config.toml
num_hidden_layers = 11
hidden_size = 128
num_attention_heads = 2
num_key_value_heads = 2
head_dim = 64
intermediate_size = 768
vocab_size = 540
hidden_act = "swiglu"
norm = "rmsnorm"
norm_place = "out"
norm_eps = 1e-05
positions = "rope"
rope_theta = 10000.0
rope_fraction = 0.25
qk_norm = true
attn_scale = 0.125
bias = "none"
tie_word_embeddings = true
parallel_block = false
extras = ["capped logits"]
init = "normal"
init_std_qkv = 0.0325
init_std_o = 0.00692
init_std_up = 0.0325
init_std_down = 0.00283
optimizer = "muon_variant"
learning_rate = 0.0105
beta1 = 0.9
weight_decay = 0.013
lr_head = 0.00939
warmup_steps = 0
schedule = "wsd"
decay_fraction = 1.0
decay_shape = "pow"
final_lr_fraction = 0.0
batch_tokens = 8192
max_seq_len = 512
doc_mask = true
train_tokens = 104100000
max_steps = 12708
dataset = "wikipedia_en"
Each number is 200 + 30 x the weight over its row's rms, rounded and kept within 0 to 999. Layers, rows and columns count from 0. The size before them is the row's rms in percent of the matrix's.

# k: layer 3 attention key, 128x128, rms 0.12, rows 110-127, columns 64-127
# q: layer 3 attention query, 128x128, rms 0.134, rows 111-127, columns 64-127
# v: layer 3 attention value, 128x128, rms 0.127, rows 64-98, columns 64-127
# o: layer 3 attention output (transposed), 128x128, rms 0.115, rows 64-98, columns 64-127
k110,100,144,178,154,214,239,187,205,217,153,249,162,196,178,159,247,241,190,185,218,224,204,204,161,225,157,203,176,207,188,206,258,182,230,221,162,238,223,213,188,197,238,246,212,203,188,228,217,217,178,233,198,146,191,174,198,198,231,180,165,127,225,219,220,242
q111,116,165,211,194,184,163,198,207,187,202,165,161,198,220,202,222,180,183,173,201,203,243,200,217,139,165,211,277,248,186,215,177,168,196,195,193,158,228,186,158,182,192,178,132,188,176,166,236,198,137,180,197,204,195,273,183,239,221,223,192,195,194,189,226,231
k111,115,180,192,142,210,208,217,239,197,198,180,184,162,193,240,216,202,133,257,179,247,225,183,178,173,202,189,203,201,138,235,179,227,109,198,224,174,208,153,226,161,205,193,160,291,151,239,191,217,185,204,198,229,236,220,125,216,207,226,204,242,161,231,186,201
q112,100,202,214,161,204,222,181,158,246,197,188,263,206,251,229,193,129,177,195,213,176,130,197,272,207,144,218,175,218,184,212,260,199,206,213,210,210,199,183,216,265,232,265,188,233,168,250,196,218,178,247,189,214,195,181,177,181,210,191,190,236,204,171,200,172
k112,097,179,175,203,178,179,264,205,190,243,192,160,221,218,173,163,229,208,212,204,218,198,174,160,203,165,219,200,272,241,187,228,219,178,200,192,185,241,204,282,179,213,234,222,157,194,197,177,242,143,108,194,234,242,189,198,195,185,196,213,174,195,208,234,175
q113,104,175,243,196,227,207,231,252,186,247,138,204,138,215,250,124,203,173,220,211,256,235,158,209,243,201,179,222,204,210,184,145,190,198,189,175,227,251,208,234,195,232,201,233,188,154,184,174,231,199,117,202,166,196,213,204,217,215,237,188,185,188,201,184,200
k113,105,160,236,190,208,175,159,180,149,181,226,149,163,201,161,211,206,174,222,186,172,224,178,241,209,224,236,234,178,255,220,245,242,238,205,252,195,237,194,210,263,233,243,224,206,209,197,161,158,220,204,220,208,255,205,219,225,247,137,193,234,188,163,225,197
q114,102,226,188,218,182,206,199,246,230,219,219,241,225,198,164,223,199,206,172,178,196,235,225,158,195,244,175,253,198,212,161,167,158,168,177,210,291,235,187,257,198,181,189,180,136,209,209,168,198,157,173,199,200,196,217,267,200,221,182,202,191,192,195,246,247
k114,105,219,175,196,231,192,146,139,181,258,201,201,178,163,253,226,222,206,178,177,176,197,210,185,203,222,165,182,190,149,173,172,171,201,89,250,204,205,218,239,162,194,175,107,208,198,251,237,225,171,202,217,217,177,212,215,173,191,195,208,162,192,180,215,189
q115,110,194,225,160,180,253,147,207,186,185,216,200,223,218,192,168,249,182,208,202,149,188,198,183,201,236,209,202,221,168,209,208,246,217,166,226,218,146,171,158,183,189,191,173,182,218,150,248,244,221,207,234,182,205,186,227,204,188,165,209,166,205,159,162,214
k115,114,172,204,185,217,190,213,269,175,175,223,178,147,210,179,218,198,212,128,155,172,164,213,167,179,231,153,234,239,215,231,225,200,253,226,186,222,185,172,141,201,253,219,217,190,197,161,232,191,234,170,175,138,206,217,177,151,202,203,176,179,195,190,216,181
q116,108,205,177,211,181,193,192,250,173,206,217,189,151,230,207,213,220,211,188,229,183,203,187,205,185,184,250,214,213,270,213,190,195,190,215,217,202,114,217,225,243,260,215,200,159,220,240,189,206,182,246,226,218,212,212,178,184,203,198,160,192,224,199,234,196
k116,116,198,197,179,150,202,184,118,186,124,216,155,226,228,193,249,145,238,151,231,184,193,191,176,213,167,149,237,231,202,160,254,178,190,214,170,239,190,194,202,193,226,183,191,211,225,230,193,218,216,177,223,185,245,228,187,180,207,195,212,180,204,181,184,208
q117,102,213,246,185,209,213,249,188,204,206,217,225,171,221,179,223,199,171,208,203,192,274,177,233,157,230,210,204,181,207,217,151,180,191,241,170,206,194,261,161,184,207,226,168,256,174,123,233,185,230,201,190,160,179,224,221,177,279,210,194,194,208,205,164,235
k117,104,191,194,167,183,163,156,241,205,221,228,214,233,224,241,226,226,149,199,185,209,267,220,200,206,198,206,187,195,184,188,227,238,139,203,217,207,213,213,149,201,231,240,152,171,239,209,209,155,144,185,225,176,208,199,168,193,176,192,180,180,248,189,199,209
q118,110,190,219,180,198,155,235,161,225,132,113,215,193,204,195,213,192,201,173,234,203,242,133,255,237,180,214,173,211,142,191,197,219,227,230,180,239,159,204,211,199,206,196,212,140,165,200,167,184,189,194,176,165,250,199,215,198,188,178,214,194,164,255,188,171
k118,102,176,242,197,156,203,182,216,246,253,221,154,205,248,127,152,196,223,181,214,197,212,236,289,192,178,207,213,198,208,208,215,261,209,191,213,226,182,184,170,228,235,213,184,286,224,244,215,182,214,189,220,200,193,170,237,218,232,145,231,234,184,189,196,200
q119,096,227,215,122,198,172,205,179,216,238,192,124,216,147,184,189,257,189,231,191,203,280,165,221,276,247,214,240,152,199,183,212,228,154,215,187,156,205,194,254,187,176,211,193,230,203,234,189,214,210,252,173,214,213,205,157,218,178,213,202,151,222,178,194,196
k119,104,238,181,233,242,195,186,204,229,181,153,218,213,195,151,182,241,172,222,207,218,150,142,191,185,228,190,174,189,149,219,211,233,219,189,200,215,219,190,145,154,196,150,158,222,151,219,210,172,240,205,184,231,155,180,179,212,179,171,158,188,187,172,188,174
q120,111,224,184,142,187,212,244,242,202,227,246,170,181,182,193,245,142,223,221,199,232,180,220,163,216,202,134,188,143,133,167,203,210,157,215,156,157,220,201,195,212,152,189,202,226,202,192,205,191,201,200,188,203,146,189,237,242,197,159,229,233,186,173,188,136
k120,094,236,192,214,206,227,234,182,202,142,202,201,196,177,186,227,200,167,197,159,183,145,268,211,168,203,221,146,211,251,236,219,208,207,216,207,228,198,251,219,219,218,225,217,228,149,261,184,250,219,170,225,231,242,170,204,171,220,173,220,247,186,194,204,155
q121,092,193,183,171,177,175,179,197,200,263,204,181,235,155,231,215,194,150,203,188,198,212,245,242,181,221,259,201,167,233,188,220,241,181,223,158,208,181,176,180,234,207,160,227,215,201,239,165,214,237,150,215,175,222,192,183,239,235,271,217,204,147,198,229,191
k121,098,207,208,150,160,181,214,246,103,208,197,130,162,259,161,153,178,236,219,224,182,156,139,236,187,166,181,187,211,217,175,216,217,234,178,182,227,174,199,270,182,216,249,192,235,199,254,195,222,225,199,211,193,170,249,157,197,140,179,243,194,193,163,215,178
q122,105,185,156,216,226,207,199,189,221,211,197,230,169,190,114,220,148,185,182,188,190,159,264,205,170,178,241,210,191,210,205,248,164,224,157,255,185,186,226,179,200,204,195,163,172,176,224,293,237,179,186,194,199,242,194,170,165,198,167,166,203,251,175,189,219
k122,111,159,143,159,174,220,296,163,230,232,228,176,217,183,206,192,195,291,191,198,216,184,208,181,165,189,220,176,200,156,214,179,188,193,174,178,206,180,204,241,177,215,212,253,130,190,186,158,186,179,190,149,207,204,263,183,212,217,226,154,171,213,258,208,212
q123,105,211,174,209,147,212,252,253,181,227,182,200,243,218,246,162,163,242,191,206,217,185,141,195,234,245,211,180,259,181,251,219,202,222,214,208,167,176,242,199,232,208,193,202,206,183,205,194,133,196,203,197,158,225,131,201,184,179,172,234,247,196,184,289,256
k123,104,145,226,187,155,224,241,203,190,175,139,249,220,215,160,189,185,165,219,260,215,238,221,210,157,232,161,215,245,195,184,200,197,238,168,192,246,166,210,170,259,205,179,192,181,154,212,181,176,205,225,230,206,236,140,236,191,228,213,170,189,204,216,271,216
q124,100,234,160,274,200,212,239,199,192,165,215,159,204,210,152,195,154,210,197,153,209,204,208,217,248,221,198,186,180,183,187,265,170,213,197,183,234,196,180,144,162,212,223,204,276,205,202,144,196,191,230,187,144,209,197,121,239,171,233,228,207,167,187,168,157
k124,096,205,166,244,221,216,177,161,217,237,174,198,191,267,163,184,171,184,224,185,178,219,195,182,154,191,240,146,178,181,225,195,201,196,232,219,179,290,176,193,192,166,212,198,209,190,161,181,211,196,180,131,194,188,197,239,236,168,199,196,228,221,184,234,184
q125,095,185,192,162,228,186,168,253,203,217,184,216,248,230,198,209,224,186,221,206,201,195,203,209,226,240,143,249,192,252,189,196,228,245,201,211,184,232,188,264,223,155,185,253,167,143,207,151,181,154,196,171,164,197,216,151,221,204,189,180,222,238,237,185,247
k125,100,127,196,238,210,149,226,206,194,200,186,213,151,208,245,178,150,131,230,164,209,172,202,183,193,172,195,225,193,141,220,261,226,214,186,261,172,197,155,202,209,188,146,185,208,171,181,153,186,168,226,170,175,204,195,248,162,248,216,183,204,186,144,208,176
q126,104,192,188,160,233,197,138,201,166,178,151,188,187,239,182,232,221,227,191,280,189,240,191,206,174,183,184,243,207,240,178,158,205,220,221,217,246,189,235,202,163,172,214,202,192,210,237,187,225,189,175,185,224,226,227,208,180,215,200,198,196,260,184,164,231
k126,104,174,192,232,255,231,148,208,213,191,230,197,145,193,228,172,252,248,210,162,170,188,193,184,226,148,173,158,181,152,192,195,245,157,220,206,175,165,134,172,193,198,209,225,199,223,233,226,192,206,222,230,204,227,199,218,254,213,237,132,203,191,248,196,202
q127,106,215,193,179,243,240,226,217,186,256,195,199,215,259,204,164,190,244,258,207,215,200,142,165,215,137,189,198,228,219,191,176,199,159,230,154,224,231,209,205,151,174,183,228,166,224,251,199,225,150,166,258,200,176,249,199,189,193,256,296,222,209,173,169,208
k127,106,233,239,221,216,205,186,188,179,232,130,183,180,186,216,217,194,197,223,176,187,246,192,202,191,200,217,228,252,175,241,250,146,215,231,237,198,241,185,257,221,227,168,249,214,226,159,223,168,184,198,220,265,198,224,225,241,194,234,234,190,202,187,180,179
v64,103,169,210,201,208,172,222,199,208,178,219,214,180,225,228,163,182,261,197,183,194,166,176,162,155,221,199,191,249,165,203,229,229,198,205,209,175,200,214,211,243,216,198,234,234,260,186,233,221,187,215,214,216,236,216,178,213,169,167,172,194,227,215,169,163
o64,105,187,191,286,241,159,245,243,238,211,182,183,201,249,154,213,189,134,199,254,233,200,188,203,215,216,165,207,175,156,232,191,220,232,179,210,243,184,197,207,153,189,238,235,189,183,191,201,155,150,174,252,164,194,230,201,164,250,221,222,191,234,173,240,194
v65,106,217,151,154,211,198,226,185,158,167,211,181,217,193,193,209,236,193,173,220,206,193,211,233,247,197,190,201,214,190,179,232,199,178,193,197,184,205,166,255,218,196,202,182,231,170,143,164,167,185,204,183,241,181,223,179,235,223,167,172,251,145,276,239,264
o65,118,229,224,227,195,176,124,177,175,236,170,210,163,167,263,237,211,207,208,221,254,200,245,232,157,210,220,244,219,243,223,197,197,178,164,166,180,208,223,229,160,206,238,212,169,198,237,192,158,231,163,126,147,215,204,267,181,226,188,214,213,238,175,181,194
v66,114,183,152,197,219,198,179,162,127,234,153,180,221,213,196,198,181,202,189,203,210,288,205,255,204,188,180,182,144,197,214,256,190,194,215,155,187,211,213,179,246,248,140,162,185,209,188,195,175,263,165,205,223,135,230,166,251,201,180,184,227,237,208,193,167
o66,127,230,207,181,213,181,180,206,155,189,197,199,190,175,161,221,223,179,211,148,202,155,196,239,222,137,220,250,254,198,216,211,187,205,201,218,158,144,268,172,193,181,208,199,205,211,207,199,189,173,182,203,141,233,187,234,233,277,187,195,152,175,187,181,210
v67,111,187,189,228,179,163,170,227,186,189,178,223,238,131,205,176,232,175,172,185,181,183,215,250,211,148,182,165,235,205,227,188,221,214,240,233,168,215,175,207,233,234,211,238,170,154,212,204,242,184,238,204,178,215,260,233,224,219,194,191,187,154,203,224,187
o67,118,262,185,176,242,242,251,209,248,239,191,211,212,197,221,203,183,201,218,147,220,134,225,192,179,204,177,137,186,166,191,234,207,145,199,208,206,154,192,193,202,206,222,183,216,167,176,187,211,204,149,189,171,197,222,223,130,231,191,201,205,192,194,202,202
v68,101,167,184,241,166,158,223,202,191,203,181,191,187,224,209,175,177,127,225,167,222,177,231,192,186,186,223,159,166,151,144,195,227,189,187,190,265,176,124,173,244,217,194,228,286,204,188,242,216,221,245,212,185,164,193,200,201,152,196,189,178,177,185,161,205
o68,115,159,184,190,205,221,194,221,162,198,193,201,225,170,206,172,155,205,165,178,156,221,227,199,121,210,258,252,194,223,184,194,165,160,202,187,174,259,188,161,217,160,194,232,160,248,235,219,184,167,189,214,150,186,171,190,183,206,275,194,214,142,223,153,183
v69,104,191,204,234,181,168,209,214,182,196,199,256,217,125,158,224,118,203,201,180,127,163,142,149,265,218,176,187,160,166,221,177,187,218,151,228,227,214,237,196,193,202,190,191,203,211,164,173,192,235,152,163,236,211,188,241,237,182,195,201,159,177,186,221,166
o69,112,180,152,209,212,226,261,176,235,239,263,210,216,226,157,157,170,206,188,135,194,151,175,243,241,227,168,207,221,117,194,157,213,224,167,252,173,190,186,184,175,212,228,232,209,252,201,196,223,228,224,220,208,211,163,187,216,185,158,170,170,215,172,212,225
v70,121,271,152,174,220,197,204,181,222,171,176,236,145,230,198,222,171,192,219,211,217,189,179,201,239,205,266,202,207,185,242,259,216,192,192,193,217,163,187,198,189,211,206,276,218,220,115,284,182,184,171,214,174,183,225,220,128,212,227,227,193,193,142,213,205
o70,131,136,205,257,242,155,225,217,195,201,213,210,178,220,178,230,193,256,194,208,152,196,211,160,170,232,229,225,239,174,186,162,173,221,202,171,214,200,213,211,254,158,186,170,163,174,226,160,189,152,183,241,177,174,150,244,240,217,189,180,193,145,147,244,207
v71,097,243,167,240,255,201,161,228,181,255,173,199,226,187,210,250,206,175,172,215,258,221,229,194,165,176,187,204,175,209,203,169,200,212,229,207,171,134,174,255,209,282,219,211,183,226,253,233,274,244,195,215,238,226,155,230,208,236,173,275,193,175,192,170,194
o71,104,230,170,167,161,216,175,244,190,200,155,196,170,181,223,193,200,233,130,193,206,189,177,217,212,237,237,209,200,221,171,239,200,228,247,212,221,155,224,219,183,180,182,219,225,142,207,229,231,145,156,172,197,127,182,198,190,179,229,163,135,175,238,209,194
v72,105,201,201,235,236,180,212,169,204,220,202,212,141,135,212,234,254,256,213,217,171,201,212,151,248,216,150,191,194,243,168,179,200,174,195,211,196,183,194,192,186,220,158,217,180,178,186,235,173,166,212,168,170,196,237,196,243,185,157,180,144,225,193,174,193
o72,114,151,190,158,240,183,232,203,202,202,203,205,194,225,168,210,157,213,223,200,237,197,226,219,201,186,191,250,188,163,236,202,221,222,180,200,197,256,185,255,261,200,205,215,216,180,196,230,230,250,199,228,233,239,251,172,188,200,217,284,183,229,237,234,173
v73,111,205,175,210,223,190,193,200,173,191,182,239,290,167,184,198,196,171,218,228,204,245,187,197,169,210,230,138,221,222,268,190,228,182,187,259,189,211,205,204,219,220,205,225,226,212,219,206,192,257,189,202,143,195,141,200,220,203,175,221,195,188,221,224,204
o73,115,216,186,178,206,216,144,217,225,241,203,183,267,180,201,208,177,206,129,172,224,185,214,253,246,251,211,231,222,183,128,186,222,182,217,236,200,211,198,204,195,200,199,149,228,198,185,244,192,162,118,214,204,184,145,256,132,194,205,194,219,228,209,178,209
v74,115,153,236,178,190,194,178,223,183,221,178,230,262,190,138,224,213,232,250,200,157,258,131,232,167,175,209,209,204,185,151,263,204,175,184,152,220,221,152,190,223,215,186,211,153,202,221,237,203,186,174,159,195,146,207,155,181,258,214,212,166,165,216,199,256
o74,126,219,177,201,150,200,177,215,230,199,186,238,163,213,249,151,173,185,198,191,233,184,262,201,261,166,162,220,236,222,230,199,189,120,146,160,229,221,208,180,216,197,195,199,228,210,188,179,179,185,202,178,210,211,179,161,194,277,165,187,167,179,246,148,153
v75,101,190,180,232,166,144,169,238,167,142,222,150,243,177,210,178,211,235,188,196,194,168,150,218,202,204,167,171,255,215,188,136,193,228,270,206,196,181,183,192,211,164,152,194,199,270,149,199,193,206,222,185,217,167,200,204,203,201,187,155,167,191,214,221,171
o75,118,244,201,170,198,223,196,213,258,233,212,207,250,201,201,189,189,168,195,194,178,162,241,250,200,203,199,170,223,187,190,153,222,199,191,216,151,205,197,211,168,211,216,203,171,160,193,218,237,199,244,221,117,247,234,202,210,187,215,275,180,261,170,192,144
v76,106,215,224,183,167,116,247,243,223,161,186,197,149,231,196,223,218,240,170,184,235,236,223,214,216,233,157,200,179,170,138,235,227,213,206,124,215,176,197,221,216,221,199,159,216,237,217,223,206,184,195,168,197,204,190,204,172,189,163,189,188,135,223,171,185
o76,110,181,190,255,198,186,181,185,208,239,191,197,153,229,244,225,191,179,188,209,203,271,208,222,182,195,225,178,178,228,209,190,244,197,164,228,241,229,222,196,175,188,205,243,187,213,159,198,241,233,259,142,206,224,205,216,202,182,223,199,194,202,215,234,160
v77,115,153,240,244,202,184,205,214,206,238,189,203,152,201,158,195,180,131,156,223,157,243,207,207,197,191,203,182,183,171,202,223,250,201,189,191,248,240,213,164,209,193,152,177,209,183,162,160,174,186,213,143,206,249,209,224,149,201,213,133,261,182,206,208,214
o77,121,224,204,144,202,208,205,169,226,149,210,197,182,174,174,236,170,174,208,162,247,212,212,153,165,238,149,251,246,248,236,213,218,232,158,205,180,161,218,161,186,252,229,258,152,243,228,197,167,187,239,231,187,182,226,203,228,190,200,200,152,182,205,194,217
v78,107,201,209,233,237,212,251,203,243,198,186,195,206,227,244,179,164,216,275,230,147,204,224,211,226,183,139,202,177,174,235,171,254,205,199,228,187,203,198,213,238,187,197,241,234,179,208,201,169,235,221,228,173,184,218,185,183,201,202,214,194,203,185,232,226
o78,117,242,217,230,176,221,280,224,191,205,173,175,245,219,165,164,159,218,184,169,201,223,201,180,206,196,202,212,182,197,197,189,191,149,215,223,217,174,238,234,235,247,171,171,205,240,208,241,160,220,202,178,172,197,189,187,204,216,215,189,181,174,192,203,188
v79,085,154,212,177,197,177,215,189,191,229,173,275,204,251,255,178,192,214,151,193,229,239,138,213,243,159,163,201,201,237,128,214,151,157,199,173,200,203,193,171,229,235,203,233,150,206,253,254,157,159,208,177,199,175,188,204,177,209,181,194,200,220,193,182,257
o79,098,167,172,227,196,205,178,142,152,189,174,151,168,167,197,219,188,176,225,151,201,227,181,201,232,247,203,170,233,212,204,159,221,221,198,200,222,181,225,196,207,214,222,192,229,167,195,190,219,213,182,192,240,248,255,230,191,285,224,193,195,190,203,224,145
v80,106,214,207,163,233,256,252,262,204,185,173,198,139,248,186,177,183,209,163,252,163,175,178,213,247,159,156,214,209,168,170,188,183,172,191,215,202,204,165,240,216,200,224,167,190,197,181,201,243,168,194,195,209,240,181,257,224,280,206,162,205,213,224,157,220
o80,113,236,222,188,181,215,227,144,229,229,164,165,186,173,205,226,206,207,192,190,249,198,242,173,190,216,207,191,204,236,255,219,161,155,237,242,165,209,165,129,162,236,209,213,224,204,186,171,147,174,195,177,218,154,238,191,200,216,218,207,115,187,212,254,197
v81,102,191,205,140,192,209,234,194,154,198,146,202,193,185,215,224,210,299,233,187,177,165,268,190,193,191,154,152,233,209,209,238,241,208,202,185,156,220,208,193,173,238,205,234,243,189,165,186,182,219,205,212,261,182,240,165,237,179,147,201,196,222,229,250,190
o81,118,157,199,250,217,168,225,251,220,248,208,232,198,205,198,212,255,192,228,197,190,179,153,211,250,193,211,217,204,231,225,216,244,203,193,165,235,211,215,218,247,156,219,171,161,212,168,215,238,241,190,175,216,219,256,212,175,209,177,269,228,268,195,151,203
v82,113,225,196,226,229,203,162,222,197,175,205,159,227,204,166,187,225,253,146,193,231,206,246,224,218,159,178,237,152,232,231,180,193,141,263,208,182,182,189,235,214,225,184,209,247,196,134,231,182,149,231,276,243,209,196,186,223,250,223,225,198,124,226,219,228
o82,126,186,269,206,210,237,183,212,165,184,211,182,206,178,243,159,234,208,183,200,186,203,181,188,149,213,207,214,206,220,263,229,177,217,196,200,238,187,242,232,209,187,226,227,203,144,203,174,197,185,163,167,111,164,225,174,155,179,234,180,166,209,210,183,203
v83,108,183,199,165,193,197,233,223,204,159,158,230,214,186,131,171,231,191,177,241,177,208,210,211,187,210,151,224,200,200,231,204,209,207,223,230,184,190,222,231,212,150,216,182,222,257,209,190,215,209,207,170,167,183,205,247,242,192,198,161,196,243,242,257,198
o83,117,195,162,178,250,166,172,168,204,253,184,224,189,174,166,234,233,282,144,194,216,159,233,249,181,195,223,215,231,220,178,225,234,198,196,191,210,204,178,186,220,247,206,195,206,202,223,173,228,167,188,221,175,166,209,201,169,148,220,226,215,260,185,194,221
v84,104,203,161,201,161,212,220,156,142,162,223,175,195,213,205,202,191,208,188,237,254,190,164,226,140,237,243,171,182,183,175,214,197,157,184,167,199,226,186,214,197,231,226,170,175,213,213,179,183,180,206,243,179,122,213,186,244,173,233,210,150,189,208,143,161
o84,113,170,222,198,201,236,149,226,215,147,228,178,130,194,237,180,174,171,258,247,172,168,211,211,248,144,165,213,165,159,168,192,126,220,168,220,199,144,160,203,156,177,188,210,168,163,169,167,174,164,171,189,206,194,192,259,157,215,163,178,220,199,200,186,227
v85,099,214,186,128,198,186,198,213,173,203,178,207,219,202,208,209,167,164,199,184,264,246,179,125,171,165,205,196,237,220,167,197,235,196,209,206,221,239,181,150,176,215,176,202,213,218,170,214,205,232,251,265,188,192,210,241,174,210,197,179,222,193,217,236,205
o85,107,148,234,194,196,230,217,225,243,241,255,173,239,194,194,212,224,222,198,171,135,200,205,186,170,187,273,227,182,185,201,188,209,223,241,186,239,244,198,217,219,164,223,253,183,216,219,199,173,173,224,197,265,210,237,215,181,195,216,259,247,199,201,192,254
v86,114,208,247,194,197,243,198,246,162,194,176,235,190,242,217,142,220,211,162,208,158,238,249,208,206,163,188,144,256,236,186,224,213,111,173,222,217,178,208,174,161,193,205,230,186,121,178,194,173,196,219,214,218,213,195,218,239,171,201,179,246,197,235,241,243
o86,126,200,204,178,207,234,210,155,187,221,170,166,223,122,198,235,226,160,193,180,185,219,214,179,184,236,231,189,240,204,180,204,202,232,171,203,216,169,186,220,220,173,233,179,178,227,235,216,183,234,208,164,218,207,245,191,198,226,183,244,244,246,216,159,146
v87,097,170,179,195,161,194,253,129,191,196,209,221,215,188,200,205,172,134,139,230,217,231,231,203,210,180,200,162,227,183,214,206,222,226,228,214,158,217,200,212,202,247,214,163,214,180,239,170,265,189,282,201,217,265,197,182,204,231,188,194,216,162,216,219,249
o87,108,229,202,165,229,201,163,231,253,205,139,217,172,193,209,185,277,214,231,235,244,188,115,175,194,214,207,209,152,194,178,231,218,181,219,207,241,192,208,195,148,227,187,208,231,210,224,229,187,231,139,159,162,171,231,193,193,208,241,192,201,198,160,193,206
v88,113,175,188,225,214,189,195,240,163,172,185,206,201,199,178,287,238,131,233,180,198,190,196,179,229,191,183,199,204,162,156,192,166,164,199,186,270,163,159,200,191,229,207,231,185,167,206,166,200,188,232,192,200,152,216,189,247,173,162,203,198,207,201,170,219
o88,124,182,164,219,202,203,218,153,226,210,173,161,196,162,233,160,166,209,202,167,192,178,223,204,165,188,170,250,185,225,156,205,187,180,229,201,161,317,212,233,176,180,223,172,153,185,178,235,225,170,124,162,179,244,190,215,182,219,225,176,163,208,203,218,188
v89,113,208,188,152,218,166,184,186,194,124,188,172,205,192,197,220,236,215,242,232,216,162,139,235,223,155,211,284,200,217,184,167,207,190,198,217,203,224,186,252,184,223,203,196,228,236,209,223,184,235,237,216,233,168,171,135,212,192,266,200,244,227,228,217,192
o89,121,230,182,239,237,213,266,254,168,221,195,143,189,213,181,207,182,259,187,212,187,207,195,208,209,162,191,159,230,202,220,209,242,163,173,171,171,219,221,216,230,233,161,213,232,162,177,156,186,154,165,196,213,193,199,232,186,157,212,213,151,248,133,159,249
v90,110,194,200,200,208,212,203,259,226,218,194,254,171,181,222,164,234,207,217,155,245,225,195,176,200,244,164,272,181,214,169,264,243,222,176,228,201,228,191,229,241,188,242,172,189,242,221,246,195,165,145,129,205,189,214,153,251,223,244,210,211,233,180,215,207
o90,124,160,221,199,199,167,210,121,187,176,180,192,217,222,205,198,134,199,211,129,225,194,219,205,255,113,228,131,188,231,236,192,199,170,216,162,180,194,206,229,191,139,166,191,221,213,202,168,224,188,222,202,229,208,199,169,200,209,223,140,182,163,164,204,207
v91,107,210,220,219,214,168,215,152,188,198,164,236,217,178,259,141,204,201,197,184,217,227,268,225,213,191,185,214,174,204,175,192,230,206,191,196,169,211,163,188,165,190,212,200,218,205,203,133,128,263,171,201,181,183,238,182,209,174,203,219,224,270,198,254,129
o91,120,193,220,224,273,229,229,178,181,178,206,200,200,199,156,235,201,167,227,204,178,185,208,174,218,156,133,214,208,207,174,230,232,227,206,168,105,178,224,178,199,194,180,254,228,177,199,247,211,172,173,224,163,218,190,197,161,199,237,201,227,186,215,197,222
v92,115,184,192,196,185,190,232,193,206,188,208,198,224,203,183,135,230,134,205,215,231,171,194,191,215,221,224,199,213,183,216,184,221,185,192,215,171,230,87,93,195,223,182,212,221,177,211,185,210,193,249,225,155,187,206,203,189,244,234,194,178,213,168,226,195
o92,130,176,244,201,256,214,169,209,205,164,154,221,237,168,171,250,210,210,247,171,183,240,223,155,151,210,223,217,199,210,178,224,184,113,189,186,137,199,169,194,182,178,194,166,199,200,195,200,250,158,157,165,195,226,214,152,160,210,206,226,242,199,148,161,181
v93,101,243,142,159,243,224,188,221,156,230,208,159,241,241,220,202,156,190,195,198,221,125,235,193,178,191,182,243,204,228,147,175,192,213,264,213,205,200,203,188,249,252,224,214,191,254,186,182,224,251,219,251,232,170,202,224,201,184,182,231,175,209,223,208,224
o93,115,222,189,217,151,215,202,191,197,226,213,202,221,190,237,217,227,213,192,194,216,187,214,246,190,264,279,153,163,216,176,206,196,212,266,223,170,174,230,213,226,210,200,227,189,166,258,194,177,165,190,171,167,221,192,196,183,222,168,213,207,193,164,228,212
v94,103,161,189,216,199,168,230,184,238,223,200,161,248,185,197,191,170,135,171,162,213,197,165,171,217,236,142,228,223,217,219,182,262,185,191,209,259,194,239,148,190,173,193,194,160,102,240,171,246,200,213,161,169,188,216,232,155,190,166,199,245,189,207,165,249
o94,108,229,224,110,201,207,148,238,201,197,223,199,240,187,164,225,177,248,194,149,231,191,223,194,179,173,205,227,174,180,145,176,162,187,215,192,229,214,182,199,174,213,167,163,198,218,238,250,182,258,267,178,204,245,239,203,242,183,236,159,202,189,195,217,156
v95,115,231,209,206,170,256,199,251,198,204,212,234,267,175,181,184,218,170,169,202,203,165,163,216,212,206,224,206,181,161,205,186,183,164,222,164,193,168,145,191,255,236,156,208,181,240,271,199,196,171,229,195,195,243,220,227,174,215,174,190,217,204,172,213,241
o95,126,178,162,198,210,207,229,158,244,183,187,242,156,184,219,229,222,227,193,222,223,239,196,223,219,254,162,164,245,246,199,244,180,223,194,192,215,182,190,220,163,177,284,146,232,201,234,170,246,228,155,194,192,227,212,170,189,226,170,240,236,210,171,176,196
v96,102,210,157,187,215,274,207,228,153,193,230,190,168,184,204,236,249,213,197,253,216,195,176,231,225,196,207,211,217,206,213,191,243,235,181,213,205,244,199,213,210,210,129,200,188,188,178,221,148,201,273,216,204,234,179,152,151,192,211,173,255,169,151,194,230
o96,113,166,202,185,212,226,168,180,201,177,178,167,175,225,222,218,153,241,232,218,218,224,192,185,188,210,218,224,227,235,225,164,214,187,172,190,190,174,168,284,233,163,224,200,218,158,176,179,177,216,137,230,244,191,180,256,208,210,190,272,125,208,130,191,196
v97,110,129,207,228,201,219,230,229,261,185,216,198,140,227,238,177,249,164,160,188,196,219,224,190,203,177,169,161,233,147,182,177,134,240,173,242,181,153,184,222,206,146,228,204,214,237,209,208,195,150,160,172,151,197,205,249,213,241,166,195,182,172,233,178,204
o97,120,222,196,195,156,196,188,187,170,240,152,235,190,184,205,120,193,211,193,161,201,234,241,197,160,216,214,239,147,240,206,178,169,175,153,210,231,183,164,236,195,201,229,154,164,221,167,203,229,192,205,239,216,182,186,199,168,153,275,184,247,161,216,245,177
v98,110,251,208,220,204,127,163,156,173,212,241,158,201,258,204,193,238,198,248,172,184,283,199,186,200,192,179,172,254,221,184,202,211,259,247,219,200,189,184,230,197,205,216,226,246,200,201,195,143,233,244,208,214,207,225,191,212,168,194,183,189,220,179,174,211
o98,118,187,266,203,184,203,179,203,186,183,168,180,218,174,165,197,209,170,211,221,172,189,186,200,223,222,201,217,194,155,168,228,273,162,192,206,212,191,222,234,154,228,158,191,152,222,218,227,218,231,195,194,215,179,197,224,173,213,220,245,190,259,196,203,182